config.yaml
d_mlp: 1024
bias: "none"
warmup_steps: 0
doc_mask: true
Each number is 128 + 32 x the weight over its row's rms, rounded and kept within 0 to 255. Layers, rows and columns count from 0. Numbers have three digits each. The size before them is the row's rms in percent of the matrix's.

# layer 10 attention output (transposed), 512x512, rms 0.346, rows 252-255, columns 0-127
102:195073115140170130117149111127158221125120141190146116127104086144144132192168145092168097091215184164081134109101058138186152145102126116134136109112171233129156127092093162101150105133171142098161161142138112255157123143118129143095167210153111152109123111111126165116098147122102161145159101148141134081106101117115124101082154150104111174178115164160129126203121143133114103119131
099:093162084063122118142139146129173105128112126119146161158167150143155166129068113125144143175133104222133088080144118079117165125158060168150163108058167126141095132109123146147134106119088131113123132170102107188127092123126084131091135085143187108182110096067160069067121109144149136154149085179138104121131113181193157201077082126130100166134134140101106122105099146189046134161151
102:116145126095144053076121092111074194164138115102117134088087110104195142111102185135100102180135184122102118131183172151122149157082123090149112160069144179148115086080115048078122075132195108162072134153114116086152126127087191143117173125132134138116094113132117122136128103107171105075156079148093095142132113080125173131184165159142059177064131155142143090170182104180119125093158
105:167134182172115162150108158131096127183102097125161183091190096111129124088133136118151149190140095140154058149154153133099081162164150112084125100189174122102132097108101182129145133079091117126127134107127124050109116057129103133109119140137116126119118155134110130099153076150134102163139159110102095097120149141097074191132098177115139134169085152132104101106156169101130093117141
# layer 10 attention value, 512x512, rms 0.14, rows 253-255, columns 0-127
099:155112145101118176152073160134110070117144155156155125131110150074178124147150154111161124230141130078126161078180148120132124148146146122190112135135127058091213184118144143087115131138095116149107168167155108127119152115132131114119122114106123170066111198151145192090129169155096134120166169148085144112103139069088140103121152138090176171073133173084148122111112132086159150082137
103:108107081138142204128125105081161182114194119137142182090167155080131101148166087137056134133163093141159135070186067148144137107155103144084190135120119117140111132154140137137085112116122148133195108075135124122080104108084072163164134101159191095104156142088090204188144154116113156074097122120162092107156123212150132134109151133155086153065161068130083148159175084135130111115116
108:118102137085192084061118140119166151138126114128098128140199112089176123145110116138140137101120082131158111177129128165168105078106054193162160192152135085085131096098073184100105121129116054176091135164111139110147082134086125136137098129113178192132111138115125123098108148070126131103088173128163207200104152162088105072127166185152116117123108150141073154155084146157132153090078
# layer 10 attention query, 512x512, rms 0.132, rows 256-277, columns 0-127
206:106128083080115106103094080108146127115103071189191065105117092102145161153172097146082123104122112136157221116105095175143138093096181117135157129086154122113171079161130141099147168107185131129129149086065156131106107085111161130100099083109090100137091114154102193097111174085125111164098138173105123145164129139133133106158122151075105118150153137125135100137166109103154124114128
105:201166195185123128172097104117116098125175100093136063181192116088138086122139189102130087160116153158089120097160148105094163130145139143118090084148189069066140168071132135147102149121112124089140087075141128129123174074102115158171081116181142137128162206148118120172135125149065176086197122136092104092146100087080119134142116099122082148077152095149094152118102148154135156087099
093:119121082134128094191133117094128080114136139106112172133184117203172158086102131172089175090090095148155162128122169155134086156089059128109154118149150171149088088144141163172075175136118159064140127155207130131155137102136091149117163107134101103134100169083153131197133119161098088133132129083112138080160170170084134116111153120066143131120148119121055171111110114126130114109148
089:109097121101127116173102095143105097104096084144170164043103090161055074155113117151089098100118117148122069151039163122127130125116119132134155100104134132156175098154140197065155183136107206086141179151123139127109146093139102130118123121118117116130117150145137145052099096123111106151122119139145118164160113144141180170155119145135149152118108092151072123111176094148140146073223
087:116099064151182101102152050112118134130118098159157090106123180084146179122171114128131134128126124143157122110105139118124124158142127078105127155124117147175082160127151138101096096140215096132153142113161146143145146131138124116130107099139067153138113158144055185159139115183113174081074165115101159153150151146147128158141159108113135086150104149116118158127148119056117152078080
086:147127108171167145176136041122115111122184132101144168135171125133155132075171114100041136057124090150108195115096130038122151091141098076113181205137155140122118115087113109073148162113129123139138135168105124146144175175152144093118135098103116106110106144087176185170075105149129118107083137106092178127138092140110141141156068097129110124137090135102152206064162134115138151111164
088:123121097130160187173100061128100148196112062161123093137102127123143187055158146161067157065081115116197179106137101114112114066133099126163238111176094121119097125128131158071135169128169125148140064169107179137139173141173094138129173142125094135149115134151142185163081074130203145144114130083115181129113124132109136174196143137120101075166125069128133131127120167178115169114112
080:124112129155121167126097020168158107181103110162124150090128129169103179125116119113110138075155108172173149117089149071137126077138095163134194135132088095135140119102118147081120163081115110103162169138127142137109202133092150093129099143126125141144078122098132136169115093120126134179094108150170146181119146141138113182169105161101128061133127156166128125092104150132124120103143
086:089122142197196127112135118118108146117176208117122135165097207110152096114148136122074132175084137109065166142083143163080110123130145068137151120086164128128102155136154058203157108139176116167103093135127139130133113101149073127096158115139117134168188117126118201098126181160106138087154162097114126116133118084133114132112154095147113133128101156057116139125057109095157175165103
084:148102131103168128155120111085138118217144104145145139083106128140103153132165172097100190058140143139129153155178120110138137092088109185142140139173072147137093169124093095126070142124093111128151138117162145137148141106143141179160108138108101110143057161147153175157115111106153156178075085131087163175153134195149178142141123159113061093172137142185140124134183151132128148146067
084:151104148179128115161174091121109085146119136112208170168120124095124119164122093154095112098149129121109105119064151098026179080162132228173145130146140130096146131119165116094104111133126134109141102131120133129141103121116138099100182116124140168099128126086119177128178117078098157125103130046219107183080118121114091080172109157141111087118109203120104176136127166103140120115119
094:130140109148135148125117164218111161111065129117100047126091140174122128103136138117053110141117160156180133087143152086125139115100129125140159149073125074083150109156152168183163139111082149119154097168138111131089233161103099155114131141168138114120139137119108079162085095193124104123126083129106171096160108123081141214128117104134110116139135118126163153151133107229110109101111
095:110130110133096142062080149090144177072168172086105142099178124085089102175129154095192123139129157075135136096081128100134129173180127080107090102117129122136109099105105170112126202140203128080150149091139117124072109100162112092159074129085184090131110122124095152136152150111096119068153150172096133099111131178128131112152148102114182132142140123125155122079172078097146115134022
079:124151103129141075067107119131145144089144106115134120121112085104090076129153122133134118193113127091072097124113109135136119255162146032067097136106149133110123169159157110162131116089170155131130145106124163115091076133163155125134136149171139158144154055111133132073143129132139145105128162186101098093114155122096114151073188148116124166140105109143113171141105095111172092156117
098:112169109169225127094113086143108122125139109146128122205098163107114053183110115110144097157122135131040175166099120113144114144121132075088154129108150113085123146182161083168153109155156139116136114182084202127119142104135085095079152101076123129143167104118138193087162158151121131056179144117153110159115120131156123133172098154150161155120096107079099178125115157087160094110115
089:176064126094126146162173123142084102138134203088119137097151116158094184148163155126153154069167142158096124148094154117136149077132149197220116147143148110112157102066122140078057092128082104117158081168167085144137153160110082069180143197133143089110065134149103106196144139081134145200077096120154114177093162160127110116127091093132068081154169175114126103108132157163070120127130
092:084065137124113136143202160129070075134124136104116148113083159121183173107137167086129123091140112135163103123171150110117126030109147119200162132143104136122154124118080132158136079196105140181094134099117077140171151092163103162147130105088176092121138156140108138122137179125219151196144122090152078110139121110138156155103132123140144135146170161150133058172108161166076164135116
103:117165120105124119109081107094149130082127104177122065101081165126157065099155109117102088155066102093121086153138156100110073195150106108105156146086092129170099148135123144156178151116114120078143097143132113117091130153060165169109144148130137133117120150105086141112097106161114098164156181119127164172141063138130165144135132086071086141109121077104051155081104156122174137088108
108:101097170139105081153171130158061129160089152088089137147124143103126076092179140115172110098133101110099086122189151110093157042174142133218115147197077133136110120112109178118103155159098134135145111147134093151145096143107092129111162094071147081160094147180105171121131123163184165163157124070129113144079074116108178134096156108125142132168125144100126104138100107151146198172074
111:121131101111121078077177088119168094124173139121170113167173118069098118124099085103087103095156139115166205130179108166133159101149075186130088140147135188123080062083082172149100064124123156173092144163109095133118146113090182109088093136154072146079180066149091187177072130069187111164105034110198104127041147089135145097139112114122096156099173131065167136078168133143129145157119
109:146118136158142142137153115100176106152129137145134065164150106116149118070138150149129101086145082114154147159074120105135157124089054167127100134138088107102139123100155150130064080105131142180135163176152158131140134118086105154166124163122127162094114132109159131143137147129111116183052136177150153119136127082134130046143099179081097124105088119112162139106119101182065106139126
108:084134129156152075108100097066155172118080086146080103087081125135109078140132079128175078130105089150108157079182087107098147140103096092088082122104121148135109106125095174158102142152106114175203096100125167131131065104125179158069195154191148131132120160130103164083088102184124130126182097104184171189165107128175122149104102079155161200137152088147153160115147069157155155102117
# layer 10 attention key, 512x512, rms 0.128, rows 256-277, columns 0-127
137:138132175140158159172110171223126078113136110107106138153202071102108114070071138129097165083124125128090068129195116097114173102171032129049126107098177113144117130101131154069134107029111133131073147133147028107103160159114070115189133167117101148131171154084118073092098153181107086178157119167066160127076129166097078154116116189130096171156144117151051118155133184178076159115108
154:104166131153141114171079170151158177114106133146076157148140077126140143121102147133083149092104074103084089142168115111171153065124094167143124110158127134140104084130133097097103140085117108158129142124112051095141157203135121189160122088126116176118143155136114132164133172130162152128167102156091151216172129128186164093120122157121141120204191154093115132087128131122129145143076
099:135169126105132097155097135130146144122137170142108101095096125078146138145109190104124123157160151130092157167175086135057085181132125178121099113126068172140115113082141150066141128158154103160149167119164129103133072101114123146119057105098116136150166132130140103109185113097122208146183095135103141088104145156140129142115093138145102128158154136094117090090143090092135136091119
088:123156119172158127187201121183163054099105113116093125101156111157112130109133127115099139164138113151073162153128150104149132093146109113114141146125156146085111122161126157085159157143129131122153167134103103127053128168142110112140171131139182118154142090106107155124181119080138091074102126128107128140167142102142092112083111105121085114138095105112173150156070126068092168163139
086:087153120136077140092101118169089121206077118160179097111114136095105126147096165114121125129147170151156128139140092117177046116117169139089117118183089049125111180107110121153124132117149115161127107072108166105174174057133130136075085052082144076176118131114192089071088141098110110153147113149113108153167097110112173113145081169145133136127131101088131079133073099129100157061176
090:109152106124134154098127136203100127175156101149160107123090094117121138169104136155138160150092180100142143206098159145100146105093198115080097122128062088126106167116128185179175115144192081110186007087115074116163123114100074169111110136161156178135128131135111123092103161163083115139151137125157081141126117139115161091096145174169090152164117109090174149132120112138119128082143
083:110150148104190172088141160142146087144096106127113146139141077147079096155106111098135135104066106127136123179140158138119177116076145116078094149125118067173162135100151116179174068138168083089129098157128080147133157109107089194095078128152147120096159139156116071091112158145139105097099155203077125142115079126072134095015133160133128204133119124131104107212131149185156098089138
091:071163130106141174107126185159140146107119120092084108101154116132087101091162117158113185136079122134167125110163149164120091110125136113104114162106129108127100153124178158165160125165163144112139113148064086117106106114117155140108112175118165128116134164156120159136100107116146134103087177121136086107192094188116181065071095151166091151102090088118074151176107142128086144156086
106:143120108189092093144095187114159128165103136126094150155117070137107148172116155145144115143117078052119124146068151110118119044135162134078101140124118135158159089118116110123116191102162170124128130129120138119132143154116084090124116023158173126142098117111156128131132111173161111152107085168073126142128133153142148154094131122111155075152141161135154156080127147136136099112163
080:091211125169139139113114106097189181082162155168117112087106184121115101118122120131109113136073114154181112152117121149102064117149130117089095155060109123166206116123191154144152068132184113141168074148082124146123168129119123180090084108192134147100167077129108103078193136120083097104116163171141097117156177123116162092033112126078058150119183140160096105131165137139122132088149
085:145168159096126171101120135186129114097136063091123141074086134223148126108177102126155146093158107153104113064122167113122126114167198074158181149126137136107131093130106147139092099166132112140107087163087098137078114166120157143093135216090202150106127089135162120120087198149162110077133150120196163099125126138145085107175140134105122169182166065192098121178154140180176126134141
090:098081139137149044124160108023129073163195125183161128114183161115120152129093108143112104100182109123087146078132200153141148144126107148134137106094140139068142094118078126077085120130119134130100214131164108139162106118096097135164188130121124092227109153135130122139120135105133162168106115137067117118076191123139073133152107147092143111104145177119160072124115148096131179128134
091:146148119053162088120140141122146095126137110089224033136203099097150100167128133170159154160173085165158148120193078164111165114145142174119129117163107101106096138132134130134136152122153145091155103168143143114114095103140110180160090071140127124106112124057128132150133104177134148165097133067100120104147131148124119126101009105147133085082126159101111099149083142098124076141129
084:138128116127143108144141122103090165164133111190155192158098161123116173119135106157093110111130108144128146094122165101155096122097105120139137136177167131116128114128097110068157123157126150145132200079144156097167094113135076093146131127080123101144089148102138110152173170138174192165165115107063087098102134124157115189186058134152154116073080133107153128085095123036137102104159
099:169125132158121119129156158130147127165141079117173158139098105108112165116100153166079106093145092151126143093118130110135187059168145165121171144181149150112084122083124103102131155182146135110153097097142132133161146158115152147163094146052123112065031137082141169164124166163122208182117086139079135173124159168154147118067085093153145167152105149135123102126048142134197155139181
085:174133075127134110112182136122136097150110075114177087117118103172112097076077140126185182123073069124169158123132166077094198132121081079112143157076060092112106161138126149127177144059092093082113079170113074160048141124118086135061097118132116124088142110124107109074113116192122145143169092150200075118114087172108105109069143113120159165161094114197110105160105141240168153132158
093:105151177155184110109121070158146120128141146149046058085129135137141149134117158128138121058143152143123172105145134154125104130125157153054143123100096137114169072051111187129112116136081144148123123094152134140073142172086128155129158138135101124146133154145110091085106113102102134122113181119160144075133092178111121156203160194068098133156156150112111162083197167161105112150086
094:107119119207161086127141151178118137144197133137112124110162130119145180116151147124051178142175122167070113142144114096112138099143117158050127110115176133159138125098081095100115147146116110224144146094136155109149160081189105138225145096136117146147103141177151129174107210122104116096098119136089152092141160138137137156180105158107145120105165095106141159103095166052111124121119
092:122202102117128127147131110187124073118098098114160160090185086088117175116113147121082120158149123162161095125195127124144142148165091136093136171104116110139088117163145142141099150103107096166120023142095113178053141189139123114125128168152131090100081137142146179155093174154106143136096157128131130183135098167092124097067078126164097137172113116162109123132165114168117116118145
095:174171107124073163119109136090187119124130134147096087142142152073126100138126156137102132095114118167119191085156103124113129144151098058087134139122111094093138117133135128119149090148101074148142133158081087145091147177114193188071087122120115112133162181054103103126140129107134065163160166095233190122106139131146167098162024101108033205129136147120121086154092135188141153117129
112:122093126090125142150137134132143108045142106176065108148166155168095136090088117158092139146112102060118155139087166157176134161164132149085148063078088158081153102162140139144112078169057155132108174118100126122143130131142182172136169118112127116093094111125108130132082168121102080091138091111146118099130102141136141125121173059125155131091104116141143114113177120129163110179046
117:066133150117076094104103140095086145193042141114054066135106088170141076067168147131110107157091133123111163139125082174120168118151091088160096090149173122126091097150160127155120163070112148169172132134127175131115193096102122151045129141121159148103169187091129116104092123150118133136160096121132151158089075132163159133081066115120132175166113129178093093138143089096104175140088